config.yaml
num_hidden_layers: 8
head_dim: 32
tie_word_embeddings: true
learning_rate: 0.00596
beta2: 0.95
decay_fraction: 0.391
decay_shape: "linear"
doc_mask: true
Each number is 500 + 25 x the weight over its row's rms, rounded and kept within 0 to 999. Layers, rows and columns count from 0. Numbers have three digits each. The size before them is the row's rms in percent of the matrix's.

# down: layer 2 MLP down (transposed), 768x192, rms 0.324, rows 522-581, columns 144-191
# up: layer 2 MLP up, 768x192, rms 0.35, rows 523-582, columns 144-191
down522 097:486495517501486507517493477494544478516512512466512485495481482479555521511486487532521478478498524522527504486484492532465500543485469470505516
up523 095:495507502497481493503477471529487548533517503513520472481519480496459479482566490493470499433521494477498531496522493511496502491484487515475491
down523 099:503513493509547529507532461488473549517497491492523519497506507488482483481518482501520498499496501509472495490490575477498500502492487545489528
up524 106:477471511503508487496548542493538532485481510513522518494501492470503558496489482494496501503466544468504489500498487487519512533555460495516474
down524 113:484498547506496474488530543511494523506487477502525509515472537504505534501485491501511465530464515497552480496458507509501533538532488484500498
up525 102:506473502469484516499461505488505498554519520501503484521539520473503506512493524498491500498483503433544492517493485525539499506456482489496493
down525 099:474497523505522484549523506479508485494512529513537501520515488459520527515499514466487501483481516490509526459476526498477497486517515514481490
up526 100:507471490517484482522472489499570515503482484499495554545460478483552499510467512501462529500454513509511496484501474501476504495473545499494499
down526 103:473502461490498517492545491503530493514503481515524515499469441499517502540479554468503494483517513496485471481477489472449528465449485487506504
up527 094:515476474538509553474476541489505522483536472516474500515520495512529485512537503486502510543477510512507499467507549428445519543523515479531519
down527 091:484508509535537466511519532520483476538476488476526534525493492484471504469530557460582470524454482503507460489490487454503533522511508534486510
up528 096:545514505469501527483470483510465449527531533462497496462494510438502523496452449526464499484507491496487441484476492531506537513497505531505488
down528 086:502453460559499508517465498459503489494454520529546522514496454510456518517560513522463523507493492528494553548509525502521449515487496493528464
up529 100:477481475480479510531497500501467540502516529528487469482529536501535507526495544508493505444481527467484456502458513505534520473513461504475482
down529 098:546529485475513463529490513512506464516492534458514494521517491447492470488465519493519489491462512549512509485498528484518499550539547504491502
up530 099:518489463511516521477530505521494481510507504500460536472499525504495481477506443482483447436472492511507506461486481519525545503496500480514524
down530 100:521532466504472512484488459495487532579488494492534494487533507499495458458488491483462504516454476516478482480477482486558508479488516482454512
up531 054:477484478503483539515467478492488504459495516512441527538475478517502495476483474488473482519460500496558508513467517514528516512442544496497467
down531 082:491485543472502532500487525452508505502521514536511505448478523493478480506451517518486486503503530464523547531454523481510506502496492504506466
up532 106:483491503500502487488515446486470497518457481522503520491493484524539494450533511537505509506488538483514452541483472489496517554500483484493493
down532 100:522479503471516542468515516516475522527445516475511473516499532491513568524527499487510474494515463502523498488483500498512527556499492509502511
up533 104:488495517536506467488529517541526540531480496505509494485531503529547477478466474515503513513485502478485475493491490488519483502509487473516540
down533 099:520533473472438517495486510520487544482481534461481473501523500492538474514487503432518528512509474468514485460493544497505500477499494483481528
up534 103:539487494531486538498553488500502569447492499489498521489497486473534456514553468480492506495491519516490540501493513524459495479524494451529482
down534 100:528532521533475532503511490489502584507477455477532462543504475463517526531500522502515522484451485528523482447501487535467485527500485521523480
up535 127:517503528506487505537501496516513482486510476498519566554499473495445481461514460570502530514492472468511487521500507508513543526480490533491518
down535 122:487485500512525507485509483486510472565456469500559534536502512479493459516523492506520475495519494504551512491521483501528534503506526502482534
up536 091:483476474487522472522507514527459477491547463495500482492501502516501495497501500512427470418487495526498519548524528529452483517512473508479530
down536 095:501459464507515502523530454500454457482523528462522464470467516509547463469485473523504485467492465475504491526510520534501457569533501465543455
up537 076:469462484510541543507545474557490491526489468497516491455502508511475455517490517485473499475506525500480493512468499506484503493472489484585503
down537 103:539471508559522467499518509509525488468548553512477514451503507502541539496478515477474523474486497528519527523532511502540505502533538531545494
up538 089:506484482506529493483496477498443498505531501509498527486534527486504488498499491445524501475518511504483475500446544501491484483530507478473488
down538 096:527497504469555481510509535511504412519528505503464498509517497484528505536451552511491501468521520501518509527467423474517514523470523526492497
up539 091:504499479464514533532467474547498546500459440466485530494470492514534483504486474540540436543444501470486516492524487487537523501465503535534510
down539 103:468463490532505461469485537458510495494541515573494494480552520473477471486501520479480487472505483482514491484518563501510487472491510487515525
up540 102:481546540520457483557525490522492479519559465476545554464486477522548465526477477509493481465485501492460473539504526474533458493532476497508545
down540 099:521536506484503518484517509524512479547509478469546542495500544517507525472494512450534496547488492473514513474468515468513521507541507539505515
up541 102:485498504516498494505471476529502485509505497480503513484470496501471473510448496478506462532545545528488467516516457517517485453533520494519530
down541 100:507504501507523461536517520527525493479541524498511459476489499514508469474460522542464527538524488523522491522511487477480509500462518544482517
up542 092:504516487510459515487489489539539497472529545509501501539491519557525430540515448452512507474482484503474508471480484478474489513498446492491562
down542 094:508495486504521485487466524481488469528511509522533508513505504520554491477465496479536509526505519462482466506549483474512460500506467471544498
up543 104:487490463533491481523503490493506481534480533510526501493572454499470504468472521509494517566500471498534508468490469520488517486521488546486516
down543 096:516499472538483455528466540522479499498454550500481485525501451510527486502507514461495513538544495471481532483496500532503485529487460536497495
up544 097:540482490510487520502519513493492533519558470500465507509531500520509477471488519514522485494504545497508496493468442462506484515515490532491510
down544 097:551500484517501450502499553500502507451520475492483478507462529477516477484517514470486501438489494492518518532524520455507437488531490510523494
up545 103:552527521482536480510488470505514499485521450478549543486495525556494458509495533510511543510513484493457503479517485468513521511500557519503490
down545 098:492488502479502562492477518539495495489553511524497500507471524535457520505541509470516468490491466530514550499488546513530485474523548503477524
up546 105:485503503492480492508485490491523474508502515498452473497520476502487456486508463493508441414493501494476472486465454512529510506491491476476526
down546 103:479507529524510504502476491492538493487459545508451500520538524511482498540486480483422483456506536548484496450520481483518502530512476480514520
up547 099:503475508500523463492470493507525513510519480490458502516515533533504443499501557505492519568462521458492502503505425496495456496465519512521523
down547 099:518506479528562466478498523514474493508475498459496523518472486467481492513495503509505519517467509520529459460508529511484495507572473479497530
up548 094:501501454506473511523498479511500526473482489496481526556470455482498479502498478507453493500528488523512518482501500480508467476490516533487478
down548 098:494524495486493445487515479494525513497476512501530506496479541521484466546475510486516451513500504553501478454486507496512468460523492466528528
up549 093:493465496493538527471517492522524476563496534500526548503504506528514489458526492505506524458533488484506520488512489486537492492480515521453515
down549 096:484487521523477538546483481496466524486517487509514501519538497482523483467485512490495551477496537555501489530495454512458530490484474506502489
up550 107:503514490506517548479533536523507530502487466544478531457483509503479464474485525540550489443532536508491488474469491511484505495468437532480508
down550 098:525524508482539477486528494517502546527488539505523519492445503514503531510528537508499475465505494565546475483509566511511516523496501515523521
up551 087:468536513524520529505491513503496489489529467535503492517562491518488511478493501522505507486461456494484485515517477533467474482522491502503549
down551 095:534495465519505501532547519519483494509462537518475524474487506515482476553478532520504486486486466512506506503492543472457455501499508527468497
up552 080:499457484499486487449476470473504488510525446548465540521473477533559535522535506497454519510472475493480524485497525502471510468506494532519491
down552 089:496487501521500537497514475481488535494449523455521513518474481476522467451456486489536482473483529484533520518520518505524476500473485497509553
up553 112:501534502493474515532493484520533495545500528456500448469568488522525503550556560493496521484542519485478492503452542486506455505517489570476541
down553 101:510485499516492490467547492448509538514506504560508545546482494453494493457464455484517498536521482496483474532476437535474480461489466507538461
up554 102:523455504522520473464449547493457481505538495523538539495451469540510518517487461502525503529511511525447480487501532491527506505469477493514503
down554 115:507514506495495590498484490502464488538473487484465526502537502530539482545527537491473498466515513484494474489501489503471462478486496491491463
up555 102:441497502478489454482518490537533463517471516481487477529459499495522500508480524512525482498478504474491521512498454493488472512466490523523516
down555 104:477497517480426484482521456489471505475547492515472476503524504499469505534482458523536479519455499471510521487524511460471474483503473493495526
up556 100:476453479481511480538499503535469526508503456462481505501477497534536510488455549499496488513452538532501481544531491489531517501446517509564492
down556 097:479530454512493492484525526511493470516473474477488485509555493496484469466506486460475518518547507505490499525516496478507537467459482548512515
up557 091:523557501528495523512463473489475553480491481510472513466464517459496510504479501494464528487517508490471506494480509503469535476515490508508490
down557 089:481517517506539448502510544514522517487470538489527498472508503529503492495482485553505507514474490503548543547532516484492477565505509463492521
up558 099:443490503495510508495477471529472475477506468518496528488511481546497496475512529487452489485485496520514516511522515542492525468456479495485462
down558 095:532484479499471506454505483530507484460537475517543540507533534507475508472519519519521501496513504513453485504501451500570546501534530510478486
up559 107:519488489509535495488520516470507505533542560530471508488521465520498487498538537495491482487529487459515472488528515530475508480509472518535524
down559 104:522512497507534484491550518493489501518524547538511490486492496499456513539511508432509407520523469483496476480498476550475548483494491473487522
up560 103:480511497509501566510518485522465533491496489500487479496526496480482490533505494531547486502470517459482532494480502584484484492491476484511497
down560 096:518490478511493535475535477531508519535486492473507486456499524486521493526510530557502499540522515504526506523515495511493534493496498544496509
up561 099:513431522488483520460541468503480446516519546540492515505496514532515573507455515551472524523476491495454500475534512530454473509525505493512488
down561 100:470463523506482525464476492514487490475480494512509494486530524517454495476488477521481556502511465496511502446511530514536476489455528432542510
up562 091:483512527543490557481467557520499467536489507469469512488478505534485466545474504497489471512444480503488478525482473513496486509532521555476493
down562 104:488471508503538533461503495473526525463511509484487482504494514512499464483488505550513498499486464474509517503489467519500480506469511446493499
up563 098:521501522503502442523520486494485518508529517502505524478540478477543491454544463479455482496470474530443444509525507504511488506493499513477503
down563 094:465498513504470493513490480469510505515472527518539530506478513485476479507473454504458496482505487507489479505530513483462483530480506473440492
up564 101:493489553489552498515486495494466494544519530541509473503497506525491521523487463489494512452539495444458500507510501506485504486512498501538542
down564 094:468487500493492498493525511492483540528443502506511514553475480521489505553492497476497490506516521483499479497577489467511497523498537475496482
up565 111:487495488542503484498488512496508520516480481539468502543455509499522516498498433466493497484517457517493502488523459473495465520529504458481521
down565 103:462505466509472500546529501475502483516464513492546508514482524476431551521505526505499504476547493525470492509488525518528523542491466539467512
up566 096:466444472475473503470533476498483506482541480494514519500479488544505502474511455519483505493520494463534484505498501469490488542498516456491535
down566 106:544532514466489508475519504519516479462511462492547547527474528499494538515503491494479514495501485506497475493492547487517547539482524478499523
up567 098:558470503499507475488477481506522510509486499498503580534546496524505470486463509537482484487462496493501487500522498474477537463519486479499516
down567 099:527479490502540472486477506495490506469522479501488495463486505507523485501460546555513515476511505545469470515495487516526512507501507477527531
up568 099:500454496499537494524465467492489497531532470487452494533500515546477487486577478502490501498526521532482530521491505529482476518501502482512497
down568 093:509483513489476499475499490551530451503482506491542486538503462513470491491506544479503491466482485462479516558481505512515501460467470495520507
up569 102:544485459513490511520509501462539492495504517511497501543471498504525495476498502506468515457491474492565483480504539483502490507525458485500524
down569 099:483474476500514506510474507492500515509521520525479512500515527472435522531533459507488475516504527497495492489514512521479499543486516491449487
up570 086:500535489456500512525487493484508481515511467506449497508482497533541502476488503536525491520524493457554513441453556466525461507478482527489526
down570 096:522518471518485477493511482514502510522505505460495530477498521487531494463470522490481540518476507500497502516505501482493524499514547551532525
up571 102:506476535514478492529493463536531504516493521487509464486508554509487523516537489498479504426471524501521472488495445498478481490490488473486477
down571 098:505481473512532520450527513500456481482518515509478528492488508522546527525478491515467516520490504503493495464503520469526483517507473523494517
up572 106:460488494444537495481532507489523458492538534497561513516468503518489496478502486511482511521461458525527509460495537503486474497519474489559496
down572 106:501471483502468496498509513503493514480546527484568549543474502458495548495531487491473517530481485499487479510485498511486494517513508512492490
up573 111:522438479489511510526457521487520507493509492507479503476480513491541459487529455490542494478466466506479496493513482479537528456475518449500494
down573 113:509535527497497524510488526503553494452438468519481519529490523502525509525535509470497490483452530529478479518506508517484462492504469540545542
up574 097:540513490508487492501476521523456516455501543504503519482519474515503471464553495469436486494517503497500536519452537441493524537509461532547491
down574 092:501500537475510506463517448479484505507503502518499519476475513467506492483473492546480448537505498501495497485490504497515506490495483528465521
up575 090:473528479476459490509502472496493479545469491473502504483509501510549480502525470539478517458474467459513505464489546488522478496440449504428514
down575 102:497483492485513532520504463502520519478506497461502492447508484501491500457505489493515465501495514477495517495499486500477490505480490461477500
up576 102:522473487507494501481484485449505512497520469484474493510567512480499530514505573470500489517492478511512542522456528542460508464510462535476502
down576 099:504518540484525526514532475498444493485488538492507450504503495566549478499505489545524538494503519479474501518511518526502472507458490495501439
up577 069:498495495512525519475463459502488527496489495515467539512523516510517503482505464512487498514502459514537521489514506539544551438490517538473495
down577 065:486505485455529485456496492515508537514506530493485517504512513509488469480489448541503488485451532486459479456523483516454518527507464497505499
up578 103:478525519543498498483458526507526513511487518536498505530457499487498480503482458475519493452520489442543474481511486498489473517540487482493506
down578 109:527506521507497512488500539527526493472507515499472510530538528530472486513465495521496481553467508569501532546476475477500486489551471508472464
up579 107:492492471475551464530471482458474499500508507499482539496488503518486456467514487484491530513481471508514494485520519509507534499496490522475515
down579 106:466478494507503528549496511517513500511516514448497499479501514509494456471560516494525545497488497509546506526498498475488468445505533496505502
up580 091:531521485481500477500490494516483535473474491523530524542526496488518473513480487457494508525488505500500494482553498463512512524506550517524449
down580 104:558483460461527483478478488505463465526495503515455517477520514566536543515484460538538508490480485478512471519492485526516487529487477538480478
up581 100:486517466459470505501497483555515484534507446531513509484525524516555517524474496476545496539510470471518489484506495545518501470519518534518477
down581 099:524517521491562532508513499501472543516505561489516487488524467476490539488446520466523531449497488519490475503518491532523507477506480539494497
up582 097:492469494493454476518482497481464498448513481502470506508484479487499507507531483495490544500531461488478517481522500468477471508523478514466497